Weights of a small transformer language model.
Size: 18 layers, vocabulary 8192.
Architecture: embeddings untied during training, hashed n-gram embeddings, capped logits.
Training: a variant of Muon for these matrices, 506M tokens, 15430 steps.
Each number is 200 + 40 x the weight over its row's rms, rounded and kept within 0 to 999. Layers, rows and columns count from 0. The size before them is the row's rms in percent of the matrix's.

# layer 4 MLP gate, 512x192, rms 0.332, rows 40-52, columns 0-191
109,217,238,214,195,173,281,221,178,247,222,200,194,197,243,295,166,207,153,195,233,202,229,211,169,224,224,203,224,205,196,257,211,298,169,165,252,250,222,231,200,234,162,225,179,231,246,146,92,211,169,205,236,162,238,311,225,183,153,210,267,195,204,152,185,241,215,263,182,197,164,209,234,146,185,104,193,156,109,130,161,184,214,179,254,236,173,124,192,227,184,224,307,153,166,251,197,208,217,245,203,259,170,209,136,255,182,210,179,261,137,247,191,202,176,93,182,203,240,285,199,192,171,208,231,221,219,197,198,95,203,173,222,146,193,242,178,230,213,231,145,255,191,184,182,269,190,164,158,211,203,126,220,158,169,204,223,171,214,192,188,155,181,163,222,155,178,216,243,189,156,171,177,191,196,234,181,222,141,183,173,190,231,169,189,184,219,297,160,252,235,247,142
112,124,207,196,198,216,220,193,199,243,217,213,205,213,195,207,179,241,159,248,207,260,230,154,175,261,185,165,233,252,136,271,163,162,260,260,188,187,231,204,188,163,265,187,135,134,138,243,205,260,74,252,170,198,230,197,242,187,183,243,245,237,235,224,175,228,223,257,152,193,183,237,157,237,170,209,298,193,185,261,168,273,248,205,198,211,205,198,238,155,160,150,201,149,183,188,278,230,154,316,203,182,150,204,187,175,238,199,185,201,183,268,178,264,230,168,238,237,217,184,176,244,192,155,307,171,185,182,233,205,183,257,218,243,266,217,180,164,194,200,188,217,224,181,242,204,210,208,183,233,230,223,203,223,196,135,170,157,228,144,214,251,181,191,218,169,214,131,219,173,255,189,259,211,90,130,186,255,130,218,155,196,111,247,208,176,125,195,221,199,225,169,233
097,173,218,226,181,168,229,218,159,146,233,101,134,205,176,263,169,156,177,172,250,223,153,200,238,168,201,179,138,247,186,164,218,195,194,214,290,255,180,210,226,256,201,296,156,162,162,193,245,187,191,262,173,152,182,202,173,247,235,269,195,265,162,249,191,236,301,204,166,169,179,238,170,215,213,168,261,178,229,181,221,206,185,221,194,171,219,220,230,199,140,231,219,215,234,188,216,146,169,209,209,157,234,197,209,170,190,191,245,158,209,217,231,161,212,239,154,243,173,179,256,179,182,157,235,242,207,238,202,166,219,184,228,235,199,134,244,218,215,152,202,225,155,95,238,236,116,203,151,228,288,222,246,135,146,319,163,217,178,199,217,141,252,180,232,114,253,236,167,248,198,221,206,210,177,267,200,278,124,222,153,155,182,234,212,193,274,194,228,240,160,278,170
099,239,309,125,175,228,200,195,152,183,224,149,148,202,238,182,208,168,268,198,204,233,218,242,242,213,249,242,269,180,233,173,222,189,158,129,148,182,174,174,228,197,227,241,145,200,270,260,218,178,208,167,170,214,223,235,128,240,160,189,167,169,268,251,249,149,212,215,158,246,172,168,196,167,229,198,205,253,137,245,157,130,268,146,258,204,235,234,208,205,226,111,208,215,205,109,201,175,232,163,206,254,154,191,220,183,149,193,196,189,174,241,228,232,184,233,208,171,249,158,234,305,185,242,202,201,128,180,201,201,207,216,192,157,197,160,177,189,179,225,247,202,187,172,142,165,172,198,173,257,237,137,186,164,165,151,163,185,144,140,257,223,166,247,226,243,234,275,281,215,204,237,273,237,134,164,164,161,195,131,164,209,269,218,194,104,184,215,215,187,185,274,215
105,225,204,243,212,156,215,152,239,229,242,225,188,250,234,218,173,189,161,183,216,203,271,216,195,233,258,189,189,252,222,264,217,245,205,237,225,193,246,214,154,121,153,164,141,187,246,289,175,192,244,218,234,205,202,179,238,193,170,270,224,125,180,297,260,185,267,264,259,202,162,196,202,167,182,207,215,241,188,266,237,194,164,151,162,220,207,187,176,202,227,227,209,179,231,218,251,209,242,249,188,247,240,242,208,221,286,164,153,194,241,222,230,157,152,204,159,233,152,179,161,135,178,213,129,252,178,144,259,196,173,184,188,196,230,234,284,206,206,212,201,212,208,238,213,265,212,94,199,212,211,182,300,248,171,189,237,176,222,126,135,179,211,222,224,261,236,279,194,233,133,242,265,198,180,146,194,234,197,105,228,168,186,266,198,218,137,159,195,161,294,238,221
085,167,179,143,193,162,185,218,232,198,251,240,214,251,145,284,247,171,249,287,195,239,202,223,159,222,237,173,174,191,253,148,254,201,170,135,280,229,248,134,134,143,221,260,227,194,146,215,197,228,183,221,161,169,223,196,228,200,155,149,182,205,231,265,164,194,179,199,164,160,108,191,155,189,191,231,193,196,141,246,216,186,202,158,244,244,197,207,230,216,231,234,225,225,218,206,233,255,215,203,156,150,257,275,180,232,183,191,271,154,238,159,167,143,257,187,161,261,165,173,271,219,188,182,211,295,232,201,150,178,195,264,188,263,117,228,177,270,162,155,173,226,164,153,196,198,197,179,139,307,145,178,188,259,210,202,188,160,212,173,142,197,128,193,238,197,242,226,261,241,181,145,180,194,177,199,190,171,150,289,227,182,212,149,197,184,290,191,166,199,206,153,154
105,156,182,221,191,123,286,233,203,217,193,157,208,142,93,247,238,251,170,193,163,127,278,225,158,229,207,211,127,185,175,221,215,240,217,198,161,211,192,267,187,263,211,151,158,173,210,257,184,245,130,246,151,178,217,207,222,247,167,224,216,207,203,228,188,196,212,160,210,212,225,272,178,196,181,174,253,151,210,69,240,183,202,160,200,168,186,224,212,199,204,258,240,134,139,207,267,209,135,205,212,196,216,252,176,266,268,182,244,213,190,226,233,152,144,128,256,158,262,270,233,187,182,151,208,204,227,136,140,135,207,180,128,187,167,249,243,203,177,128,187,200,191,156,197,192,232,187,183,201,227,175,195,228,218,212,235,199,163,188,213,231,224,228,194,229,203,146,116,220,197,229,171,216,263,201,90,229,215,221,232,178,270,251,140,237,177,195,231,280,188,173,267
104,222,180,227,216,164,203,192,105,243,254,190,128,189,173,151,151,215,224,201,216,280,251,237,181,200,196,252,185,192,206,219,131,202,225,212,234,246,300,222,101,180,198,129,183,208,218,210,178,210,172,209,151,183,194,146,253,225,162,152,263,156,127,196,181,258,276,260,231,211,222,226,227,192,192,166,208,139,202,133,157,166,337,230,201,170,226,117,236,246,263,245,281,161,250,164,196,177,176,126,190,209,145,202,240,134,168,204,155,202,225,187,235,209,218,194,214,162,220,139,200,248,206,255,182,246,154,193,235,170,120,165,159,183,210,139,197,225,215,184,238,217,166,130,191,251,196,218,141,218,200,195,177,185,178,317,227,172,223,209,204,158,268,231,224,200,232,184,235,242,227,168,242,206,166,232,124,200,260,194,175,196,192,195,234,185,174,215,166,176,167,141,146
108,179,199,217,241,133,253,195,211,151,156,189,184,230,221,213,208,125,215,195,214,216,283,150,148,202,267,196,199,174,218,237,185,85,176,264,207,188,209,144,186,195,236,197,169,241,244,182,181,194,225,210,206,191,206,242,214,244,176,195,189,224,171,299,137,186,197,170,198,137,212,255,147,237,187,258,283,240,198,207,251,281,153,183,230,175,119,244,130,230,229,209,193,190,192,214,170,259,172,177,157,241,176,196,182,263,232,280,196,161,172,189,173,238,245,232,238,178,201,190,265,223,170,204,251,234,199,217,244,210,234,174,154,223,233,134,232,230,186,157,152,165,131,150,176,85,225,117,198,126,210,200,270,213,195,269,199,206,276,210,228,221,183,188,221,260,163,219,149,235,256,271,241,134,175,230,206,305,218,219,190,148,187,186,195,225,263,124,184,188,202,222,202
097,168,155,189,261,256,234,145,182,152,200,277,214,152,198,224,233,236,212,132,289,222,211,192,211,291,199,181,218,234,213,257,221,205,229,158,276,156,198,199,224,164,266,195,279,254,239,286,254,257,251,197,254,156,166,252,223,217,223,197,219,160,155,279,214,263,212,172,198,168,219,212,276,195,182,245,198,227,147,154,235,218,92,176,243,158,139,239,232,245,279,200,151,196,231,251,181,196,232,233,233,191,245,195,260,240,195,147,187,174,228,201,184,235,147,228,199,206,262,197,200,215,257,209,129,98,123,194,218,240,236,192,189,244,157,180,203,172,176,151,200,214,220,190,237,196,156,196,164,211,239,154,199,227,146,268,221,234,208,184,201,221,128,180,147,206,168,167,207,184,246,209,155,205,199,184,188,202,227,152,183,291,228,200,203,178,291,208,223,180,126,277,210
095,151,232,172,155,113,156,293,184,161,160,179,206,145,187,201,183,221,147,237,247,197,199,185,203,237,238,273,179,199,217,162,164,214,163,167,183,160,187,256,215,234,216,250,180,194,254,183,175,230,184,178,224,210,284,126,236,177,151,154,157,228,180,207,222,267,214,216,178,188,154,181,201,229,149,246,183,231,240,131,158,223,150,203,218,108,223,205,185,171,124,212,153,225,236,183,227,227,120,217,200,231,223,180,171,235,172,158,154,178,262,236,231,191,256,182,229,249,173,200,165,202,253,281,203,242,141,176,238,147,253,249,204,200,163,243,254,212,170,258,171,188,218,179,166,182,227,257,196,174,143,233,182,201,169,304,177,193,214,130,191,159,172,254,192,183,210,289,185,148,309,204,212,168,149,162,176,277,182,202,217,176,192,162,169,230,192,139,318,156,256,263,218
102,119,200,190,199,165,258,66,201,222,244,204,150,184,219,215,133,213,154,207,181,292,163,174,204,154,225,222,300,264,176,178,144,195,189,205,201,213,178,293,245,147,166,255,212,244,224,204,158,213,186,216,228,181,187,161,158,240,218,151,174,163,218,165,137,216,182,168,132,189,187,206,182,167,189,218,227,214,214,166,228,170,219,150,191,216,198,198,263,209,164,269,166,282,117,221,220,174,237,240,242,220,147,205,208,178,166,251,153,213,300,273,201,258,212,165,264,200,130,146,179,165,213,157,195,174,218,195,189,223,241,160,178,181,232,218,238,187,213,163,306,113,217,212,227,153,235,231,189,242,213,214,227,251,211,172,233,224,182,204,211,185,147,175,173,254,271,188,244,232,219,202,198,230,187,282,253,188,184,165,146,198,202,207,285,165,156,181,190,144,218,116,129
102,195,188,199,215,231,225,213,157,216,237,185,248,253,185,212,242,183,227,150,224,222,209,205,213,238,145,146,245,288,230,173,205,225,284,250,179,145,215,273,235,239,217,245,178,270,194,262,148,220,231,237,158,205,120,184,286,238,215,144,199,264,180,244,215,245,189,202,201,137,219,177,148,222,224,147,174,243,223,153,157,144,212,192,199,226,214,188,232,213,188,235,259,227,186,191,208,249,129,210,150,202,171,174,152,271,180,248,215,104,233,192,136,191,242,277,164,169,158,204,176,239,186,220,272,225,171,213,199,231,149,181,137,195,206,229,200,127,200,270,179,269,176,237,287,246,243,177,182,260,256,172,181,266,154,192,158,217,192,195,250,194,148,131,150,205,235,182,206,168,183,160,228,179,267,235,249,259,256,197,219,121,201,247,161,200,231,201,169,168,173,179,92
# layer 4 MLP up, 512x192, rms 0.339, rows 40-51, columns 0-191
112,130,225,195,247,246,213,170,183,238,145,227,206,181,180,233,171,271,133,260,184,241,210,204,199,160,133,224,220,203,248,157,210,193,194,184,267,168,185,252,179,215,172,233,222,135,151,173,190,211,197,224,242,242,224,185,168,201,257,191,147,209,188,205,270,152,198,149,238,219,211,191,187,240,213,252,255,155,138,248,223,174,235,251,235,260,312,233,211,160,193,250,236,221,232,194,202,198,228,195,214,141,218,216,218,172,249,137,189,185,213,187,152,128,219,212,185,191,208,231,127,240,146,261,158,160,258,197,202,282,156,139,182,191,222,163,194,167,167,237,253,170,132,271,198,188,177,215,125,125,201,262,260,157,254,150,160,102,211,167,164,246,273,175,200,186,215,184,128,239,247,207,261,212,223,240,201,205,272,272,187,268,241,181,238,272,147,228,201,135,233,214,219
105,215,141,237,210,187,207,205,142,172,121,140,195,185,65,190,248,246,180,225,217,225,142,175,258,250,236,161,168,130,188,217,174,227,275,116,167,235,195,312,184,167,243,210,185,161,252,199,133,168,292,219,222,195,205,229,249,128,231,166,231,156,184,202,219,181,213,177,224,212,198,142,228,241,187,176,216,220,168,220,158,165,175,202,231,160,158,183,212,140,183,214,235,168,245,197,224,191,180,145,257,141,197,172,207,272,171,237,231,139,181,182,215,161,202,222,238,215,192,173,182,231,134,140,193,224,228,226,213,155,281,201,250,177,140,268,219,87,182,153,221,216,206,237,208,236,193,136,70,148,237,251,199,216,215,193,180,246,221,196,233,181,144,216,233,231,243,241,252,163,149,176,200,174,175,130,200,145,263,204,176,210,193,204,160,170,210,211,141,176,219,202,162
098,249,187,182,270,230,171,245,194,296,110,215,266,230,202,147,206,243,212,225,201,196,249,207,187,283,216,206,165,211,178,213,105,159,156,105,190,193,150,197,223,153,223,217,146,195,140,177,206,232,214,166,228,181,183,221,202,148,102,222,261,236,166,235,309,226,186,124,151,167,198,212,262,204,122,177,217,207,195,151,186,249,169,164,243,196,181,160,170,218,186,222,207,191,127,226,223,261,177,227,183,291,220,251,243,236,144,192,219,177,197,220,164,232,310,173,235,160,117,212,179,219,217,219,212,212,135,187,201,193,193,180,88,211,163,190,191,234,200,144,184,217,202,221,191,118,243,176,210,207,153,219,168,180,252,144,185,159,216,178,188,198,192,206,226,256,265,184,186,201,271,195,236,258,230,164,194,225,152,164,220,210,220,181,229,119,172,154,270,220,232,205,143
102,179,200,207,236,186,156,149,225,255,165,181,190,173,160,209,225,260,215,166,235,205,149,136,231,214,178,210,293,186,208,276,171,245,222,240,276,176,154,228,217,210,147,163,139,171,151,235,159,160,259,191,210,227,183,162,226,144,145,159,231,183,190,229,213,216,216,174,183,204,243,217,161,242,132,225,249,202,211,318,217,172,189,172,197,256,173,206,298,255,99,198,195,268,205,249,189,214,238,180,168,170,192,233,232,277,210,210,213,118,244,216,204,177,154,158,249,157,159,215,241,174,219,210,207,230,225,103,288,239,116,185,187,140,202,144,263,200,218,172,232,195,179,230,188,166,275,150,286,164,246,182,250,241,200,217,155,180,281,185,246,161,168,170,190,207,153,236,177,196,249,222,166,196,210,170,196,246,173,236,133,151,164,203,258,246,159,159,226,177,233,189,156
094,223,235,149,167,205,174,282,216,162,167,279,213,164,212,190,195,197,210,208,206,108,138,151,204,221,175,179,180,168,192,184,208,162,171,186,198,181,262,250,304,225,224,132,176,153,168,172,238,238,189,190,219,207,212,253,219,123,195,230,169,199,218,193,196,321,198,193,220,262,204,251,181,236,140,185,256,184,257,126,148,189,200,197,206,205,184,210,138,179,222,171,254,164,241,170,133,208,151,184,147,187,230,177,222,162,268,126,162,200,144,173,155,143,234,232,225,209,224,226,218,240,207,185,207,156,183,268,166,267,210,243,242,252,174,116,165,256,133,234,223,207,198,177,113,189,275,209,164,233,234,258,148,170,166,239,214,218,187,185,246,201,227,264,231,191,123,186,207,243,178,246,156,142,222,122,192,215,208,201,191,253,275,233,212,226,183,225,256,188,172,244,95
083,198,245,141,182,217,131,205,227,247,233,217,162,184,209,198,188,199,196,183,258,212,239,184,172,210,199,179,111,219,142,161,277,231,186,98,219,261,220,147,156,190,214,205,322,193,177,188,176,112,228,232,206,247,229,185,133,152,163,220,229,176,179,207,185,159,211,228,164,158,179,245,149,217,155,142,224,119,255,185,202,255,170,285,233,187,265,219,121,225,152,220,208,179,223,230,188,191,176,203,126,199,154,205,225,228,189,216,199,275,213,212,161,217,228,192,186,123,222,167,278,272,218,288,162,235,195,114,211,94,248,214,227,179,176,199,225,246,138,221,179,228,189,135,195,216,235,218,215,235,198,233,204,252,146,183,210,157,186,249,220,177,265,192,195,168,217,241,280,125,208,164,170,196,171,113,208,219,192,241,244,243,184,147,251,226,264,217,168,185,190,193,182
105,200,195,261,146,197,226,180,116,191,213,238,129,244,162,218,183,242,223,183,214,166,255,147,211,241,192,234,168,167,194,330,223,212,211,175,146,203,213,243,209,218,311,170,212,159,215,263,252,209,206,159,194,235,188,204,193,293,139,230,198,204,204,190,187,217,161,197,217,189,195,221,214,170,168,209,262,152,241,102,234,203,219,163,173,175,239,214,212,150,229,222,205,140,198,196,128,269,170,193,222,196,226,155,212,191,241,163,219,264,171,160,219,198,136,182,197,202,258,180,170,214,190,200,172,151,261,238,226,203,169,161,152,231,120,253,278,179,179,249,189,107,137,170,208,197,198,174,119,199,265,186,165,211,250,198,211,201,162,175,182,169,227,280,169,265,219,142,245,256,280,218,188,237,219,204,148,184,238,133,167,195,284,277,154,218,152,178,183,137,149,192,135
104,162,153,142,175,229,112,216,221,179,149,294,148,200,174,231,193,168,197,157,228,180,152,141,236,239,124,178,216,170,209,237,226,173,138,221,163,157,134,231,165,234,214,249,220,161,251,255,185,192,157,241,253,170,184,230,162,234,180,225,185,153,275,211,229,184,266,176,186,171,169,159,234,223,158,241,286,235,217,148,196,200,172,164,199,269,193,179,206,182,206,153,176,200,183,287,236,151,178,239,212,133,212,167,219,211,192,102,189,287,234,215,131,175,136,163,182,256,203,161,249,171,146,193,232,161,176,260,271,166,202,280,273,200,249,249,184,196,245,272,158,172,251,234,182,170,169,101,235,242,168,165,203,238,200,192,224,198,128,216,204,218,209,185,155,225,233,176,243,178,134,200,222,202,208,161,284,242,167,187,221,218,236,240,217,161,259,242,246,206,245,223,224
107,207,190,215,304,150,206,266,139,236,125,97,224,171,160,133,244,145,148,220,163,222,229,161,236,192,266,137,158,232,212,172,143,193,254,238,216,167,218,168,197,169,280,249,237,184,223,267,155,259,197,261,175,179,203,228,213,145,210,190,191,203,250,217,215,163,163,176,214,234,157,265,232,142,152,250,129,159,147,257,189,211,213,157,147,242,187,178,178,197,181,209,175,261,180,223,278,279,208,220,209,232,231,180,181,231,177,220,192,259,216,235,136,250,173,175,227,192,233,255,183,194,176,181,242,277,226,171,187,215,184,221,196,238,218,144,186,242,249,168,206,167,194,152,179,233,152,228,132,211,187,124,137,165,180,226,242,277,241,204,170,217,187,152,256,262,217,173,187,172,222,267,209,125,159,224,252,265,189,185,203,193,211,164,212,195,236,178,233,139,124,218,274
099,199,243,287,215,244,244,213,229,206,171,195,165,234,186,201,219,216,226,207,188,209,243,157,231,166,258,257,131,204,232,238,245,192,207,193,119,129,213,255,132,198,264,192,236,269,169,254,204,271,266,165,205,141,207,254,200,177,161,220,222,213,188,283,243,174,244,193,219,210,230,172,279,246,239,250,235,224,146,134,183,205,133,224,153,191,209,199,202,248,228,173,244,173,139,199,240,232,225,139,181,155,302,176,128,226,196,181,243,251,212,169,211,202,177,187,156,162,158,225,230,226,231,246,200,137,216,240,205,183,218,158,145,186,194,218,134,211,137,265,169,236,266,202,258,199,172,190,178,165,194,136,152,253,207,292,218,249,148,127,211,157,204,233,172,178,186,242,176,183,281,177,145,198,216,173,209,226,163,211,216,239,253,166,140,223,212,233,103,162,176,278,173
105,205,189,222,237,215,155,251,298,150,210,203,151,197,133,149,212,230,256,184,146,231,231,231,178,229,248,243,269,205,203,243,226,165,189,106,183,184,270,158,193,227,210,171,176,251,201,194,225,157,202,259,227,190,214,200,147,250,196,193,252,209,272,215,143,116,147,188,272,291,212,188,227,214,177,229,191,221,197,113,233,150,172,216,181,225,168,207,175,200,191,167,185,248,204,194,179,181,231,133,149,199,129,162,248,183,192,193,214,183,230,162,196,223,145,255,243,215,247,219,168,243,179,196,252,278,210,258,226,185,235,160,188,274,176,225,219,276,211,198,247,219,221,230,212,151,154,153,260,229,225,233,130,172,242,118,197,281,195,255,264,186,233,195,152,200,173,264,203,269,192,216,201,159,181,163,230,151,243,158,199,160,233,233,308,249,186,207,109,134,187,194,198
096,217,192,120,287,138,181,244,189,271,163,225,217,185,206,266,169,170,175,212,227,191,216,212,163,232,183,273,162,178,226,209,274,262,215,210,162,234,208,151,220,193,275,183,182,128,215,265,168,160,215,178,211,199,232,248,257,284,228,183,213,219,183,264,239,208,229,206,182,257,220,262,204,200,178,154,201,241,227,212,267,166,176,150,202,163,248,165,218,151,211,134,180,241,166,217,195,134,218,175,190,139,254,271,178,216,230,258,260,206,200,189,253,146,221,200,228,197,191,237,162,215,169,134,259,241,223,136,130,170,212,186,201,237,216,280,213,149,265,229,158,247,245,184,273,235,136,169,182,112,179,176,193,163,193,182,168,237,299,161,197,186,217,192,219,160,193,226,159,209,101,201,176,207,187,131,203,193,249,220,284,283,196,188,120,259,198,172,222,180,218,173,229
# layer 4 MLP down (transposed), 512x192, rms 0.119, rows 40-51, columns 0-191
107,247,213,209,210,133,228,240,166,193,217,203,191,229,187,187,174,192,164,203,220,262,200,148,148,253,149,202,171,209,159,191,249,128,208,185,211,221,226,250,191,216,232,232,166,195,148,225,261,265,182,178,206,143,176,203,299,242,146,248,236,205,196,218,176,179,198,179,199,217,221,109,166,184,215,281,280,170,230,163,236,138,213,153,155,168,258,169,166,268,245,213,196,225,175,258,195,219,196,152,249,186,193,149,218,170,152,167,198,215,224,204,134,198,269,232,198,199,227,142,167,238,205,229,214,217,305,256,179,179,248,174,244,234,195,254,176,172,160,218,252,117,164,177,177,237,176,285,226,199,180,190,127,218,130,127,162,198,249,228,147,165,245,236,219,232,188,184,137,185,285,215,246,178,228,191,228,224,203,208,151,248,222,230,139,220,109,97,202,183,153,196,303
102,241,191,206,177,158,169,198,210,118,193,200,174,217,201,217,239,337,211,169,236,181,148,132,182,222,172,131,251,140,142,198,236,156,200,163,184,202,197,142,231,183,201,154,194,195,211,184,239,242,186,162,170,195,177,180,177,125,261,226,154,177,243,225,230,251,163,196,240,213,167,169,177,248,169,144,247,229,96,209,253,185,178,214,211,208,152,199,234,87,212,257,142,118,255,192,176,178,221,240,219,233,251,179,223,136,226,196,274,225,273,268,225,196,199,156,236,183,177,176,198,192,90,172,158,224,163,150,197,256,258,224,159,118,166,146,265,229,226,130,148,166,241,216,210,245,209,251,203,210,183,200,208,282,213,202,214,125,225,266,189,207,215,114,217,178,201,194,257,216,213,175,223,164,157,260,221,154,251,193,149,176,187,169,207,163,189,219,192,212,180,235,174
094,206,163,231,217,162,150,123,120,142,222,177,269,127,172,191,209,163,130,197,185,259,102,199,184,223,249,205,157,191,170,151,157,196,217,226,215,169,194,209,230,213,195,250,160,215,258,214,175,182,142,217,214,237,153,176,208,229,158,214,217,193,167,150,177,153,216,196,258,223,160,297,169,202,142,214,159,101,196,182,205,207,146,178,198,155,178,227,242,168,240,217,89,156,197,178,137,222,240,173,218,208,181,198,159,186,151,224,230,244,169,203,211,198,255,207,236,158,175,128,270,170,155,212,224,226,135,217,248,209,156,195,210,212,176,209,165,154,197,223,224,193,200,216,164,215,175,179,256,179,244,155,173,166,202,165,239,210,106,249,216,276,149,215,186,217,195,252,243,196,230,151,276,143,217,154,185,186,152,274,251,261,109,225,209,259,121,207,193,155,90,192,174
102,215,311,174,262,221,209,182,247,208,300,198,232,156,159,212,215,193,178,214,263,192,171,199,195,204,165,205,199,212,227,237,187,232,180,236,298,221,229,209,187,203,165,190,233,201,155,198,206,221,246,264,254,220,224,153,228,177,174,286,192,260,211,167,267,240,203,221,239,177,197,208,198,213,146,134,229,177,194,197,122,115,261,236,193,208,78,257,255,285,166,205,239,190,174,243,230,189,269,232,197,233,217,233,220,299,191,228,217,202,148,217,232,210,181,238,197,186,235,258,247,171,162,212,228,230,178,207,251,209,204,220,168,131,234,226,180,189,238,211,209,195,256,143,180,275,187,178,177,185,262,133,166,197,175,240,223,180,175,185,198,123,228,260,212,152,161,157,267,241,283,209,158,174,145,268,178,284,173,237,217,170,228,270,284,212,223,217,230,234,168,234,232
103,215,220,214,258,166,250,217,224,163,244,212,247,205,140,164,216,243,220,207,138,202,201,148,199,146,186,211,222,231,243,211,264,202,166,183,206,234,178,239,214,239,233,232,224,218,210,176,268,119,175,175,228,194,198,212,172,283,204,173,162,270,196,222,194,284,199,171,213,221,206,184,191,241,269,239,208,162,196,186,230,174,225,272,226,204,141,201,106,238,146,168,219,210,155,158,205,203,174,180,208,172,175,152,254,229,174,187,289,189,144,232,152,238,188,107,164,227,154,217,151,263,201,188,221,151,218,215,161,171,217,140,225,286,187,123,228,224,235,229,231,144,162,136,180,183,269,349,202,191,255,243,147,196,171,305,143,223,186,165,194,252,239,196,198,211,221,194,152,191,177,162,172,227,235,182,241,200,218,272,165,185,166,97,202,223,281,212,247,149,211,175,194
080,322,223,130,226,230,181,192,227,158,152,215,229,245,195,165,189,220,162,172,235,217,212,260,189,145,140,151,208,187,149,139,167,214,218,267,237,126,236,133,208,181,220,188,228,174,215,156,185,203,231,193,216,183,120,178,125,223,231,202,119,228,188,143,219,206,197,180,171,226,204,291,184,204,179,108,233,196,213,199,227,192,186,187,267,235,139,184,192,136,144,144,197,166,157,179,175,159,168,260,192,220,212,135,300,211,165,163,174,220,242,239,227,225,169,165,227,178,263,235,211,155,206,189,247,162,209,214,170,266,190,223,174,215,185,248,237,175,89,235,180,201,220,149,204,205,253,204,227,258,265,224,235,213,275,235,232,243,225,199,285,222,215,155,152,198,196,257,219,203,182,225,217,239,145,247,85,167,243,219,219,215,174,219,100,216,198,183,217,254,228,250,222
100,244,221,200,192,237,254,188,241,145,202,155,226,208,136,305,203,216,224,192,233,253,245,172,183,108,232,211,191,189,187,178,216,197,238,218,211,209,247,233,155,227,271,213,169,141,231,209,258,145,236,242,204,192,125,211,197,251,136,174,200,262,204,222,220,174,197,233,254,165,212,242,206,274,154,190,247,189,149,168,200,205,236,166,208,153,303,216,222,196,166,209,233,162,212,211,154,196,200,160,227,218,119,261,147,205,148,125,259,229,227,179,198,237,160,169,144,150,277,191,171,165,129,151,145,189,214,189,219,222,109,148,145,157,197,169,192,237,218,183,199,140,155,269,261,212,155,107,197,249,206,136,195,273,261,209,186,148,192,207,167,142,226,213,112,213,213,194,191,223,171,202,221,253,241,258,137,223,268,180,124,211,220,215,253,218,228,193,235,167,243,190,196
105,169,265,228,189,157,145,237,183,188,238,163,215,253,159,158,213,127,159,168,194,167,198,147,208,138,232,188,207,153,173,244,138,166,148,147,151,189,230,174,246,224,181,189,159,193,112,152,264,257,144,141,128,240,309,222,155,240,178,144,224,189,271,238,238,251,220,235,270,223,213,264,208,220,165,180,174,215,150,225,222,210,186,196,156,194,214,247,214,183,180,182,180,210,176,238,274,187,216,153,254,230,181,182,225,206,256,238,195,277,98,180,139,201,161,206,174,238,160,174,183,128,195,225,258,220,156,190,231,214,178,299,142,159,227,172,232,231,209,177,159,195,238,273,183,252,209,130,257,197,233,147,159,210,190,185,243,174,152,207,207,268,237,161,248,183,177,182,197,159,231,190,162,182,259,213,280,195,133,218,164,189,232,205,238,153,245,184,198,252,158,132,188
100,157,206,199,194,251,201,217,236,224,130,119,259,168,194,205,214,253,178,241,249,220,208,221,129,172,164,243,256,172,203,150,205,219,213,86,212,241,188,245,147,205,199,227,147,247,239,230,249,229,172,204,166,153,249,215,162,219,129,194,283,135,184,163,180,234,203,229,286,227,136,255,174,186,126,186,219,197,208,189,252,217,216,197,220,259,198,204,166,202,179,207,232,184,119,217,174,247,211,174,158,219,232,146,269,248,301,290,219,163,183,218,164,187,239,240,246,170,219,211,200,283,155,219,165,200,219,204,171,175,161,182,170,242,202,265,157,186,236,223,237,210,166,131,234,244,127,178,205,232,162,169,215,203,195,191,164,139,183,246,186,280,264,169,202,208,145,122,198,165,134,161,178,235,213,130,183,217,236,256,238,186,245,296,186,181,161,209,145,210,250,244,207
096,199,204,155,202,174,199,191,245,249,133,200,186,180,199,307,167,290,148,201,188,235,239,161,249,156,236,124,187,203,132,171,157,191,262,223,234,220,201,213,249,180,148,171,120,265,170,212,195,128,198,191,181,193,240,218,216,202,262,184,133,165,140,193,155,147,196,220,216,250,187,188,218,260,208,226,230,218,215,218,225,213,213,186,91,187,217,181,122,219,181,165,238,155,214,191,189,237,210,178,195,270,201,218,211,222,175,227,126,200,193,237,233,214,232,146,135,259,212,254,185,143,182,144,266,217,202,179,159,159,175,214,234,184,182,193,193,201,168,182,228,284,234,264,216,170,180,242,177,106,161,188,154,188,188,83,200,169,186,165,187,222,313,210,146,177,228,206,179,224,193,173,174,236,150,114,210,277,243,180,187,202,152,275,244,189,195,152,155,209,273,129,207
099,211,290,159,213,188,204,155,219,249,258,184,248,165,281,103,158,152,234,252,222,158,171,175,294,240,121,203,187,150,194,212,189,234,168,239,251,241,214,201,134,196,201,220,192,215,222,161,168,234,142,291,140,228,233,151,254,183,261,215,180,224,186,133,162,197,257,171,201,195,258,194,265,176,203,209,258,156,187,200,230,136,145,196,148,163,203,142,191,218,163,240,158,204,197,214,178,234,126,248,223,224,211,149,171,170,164,190,215,152,168,246,208,232,254,187,216,202,249,207,241,153,221,197,243,169,156,258,211,244,211,193,204,193,296,207,110,183,99,206,227,217,164,169,195,223,206,108,217,216,180,184,242,208,228,242,196,167,228,205,199,156,175,135,271,222,277,162,220,207,132,187,179,171,262,233,135,202,146,220,193,234,198,221,147,186,217,239,200,203,157,191,104
102,145,194,279,211,165,200,252,167,192,223,233,219,168,232,209,177,226,252,199,241,232,214,184,147,208,176,188,218,158,156,182,125,218,233,201,228,182,146,162,245,193,248,194,134,178,227,159,196,218,246,189,197,232,183,201,145,259,164,205,119,178,193,251,82,200,195,170,213,216,210,202,192,216,171,208,159,248,191,224,158,215,176,206,180,251,229,208,108,233,258,164,183,233,174,196,223,153,234,160,163,169,189,184,195,141,263,176,176,110,192,136,245,178,174,189,162,265,233,175,228,183,140,122,190,232,275,177,209,153,187,119,168,223,184,229,185,215,172,235,158,155,204,164,139,243,250,129,237,210,224,126,153,232,198,109,197,194,190,121,247,172,237,275,263,195,165,140,129,253,252,190,174,153,192,178,215,228,227,165,145,213,322,239,139,177,220,161,215,220,181,142,244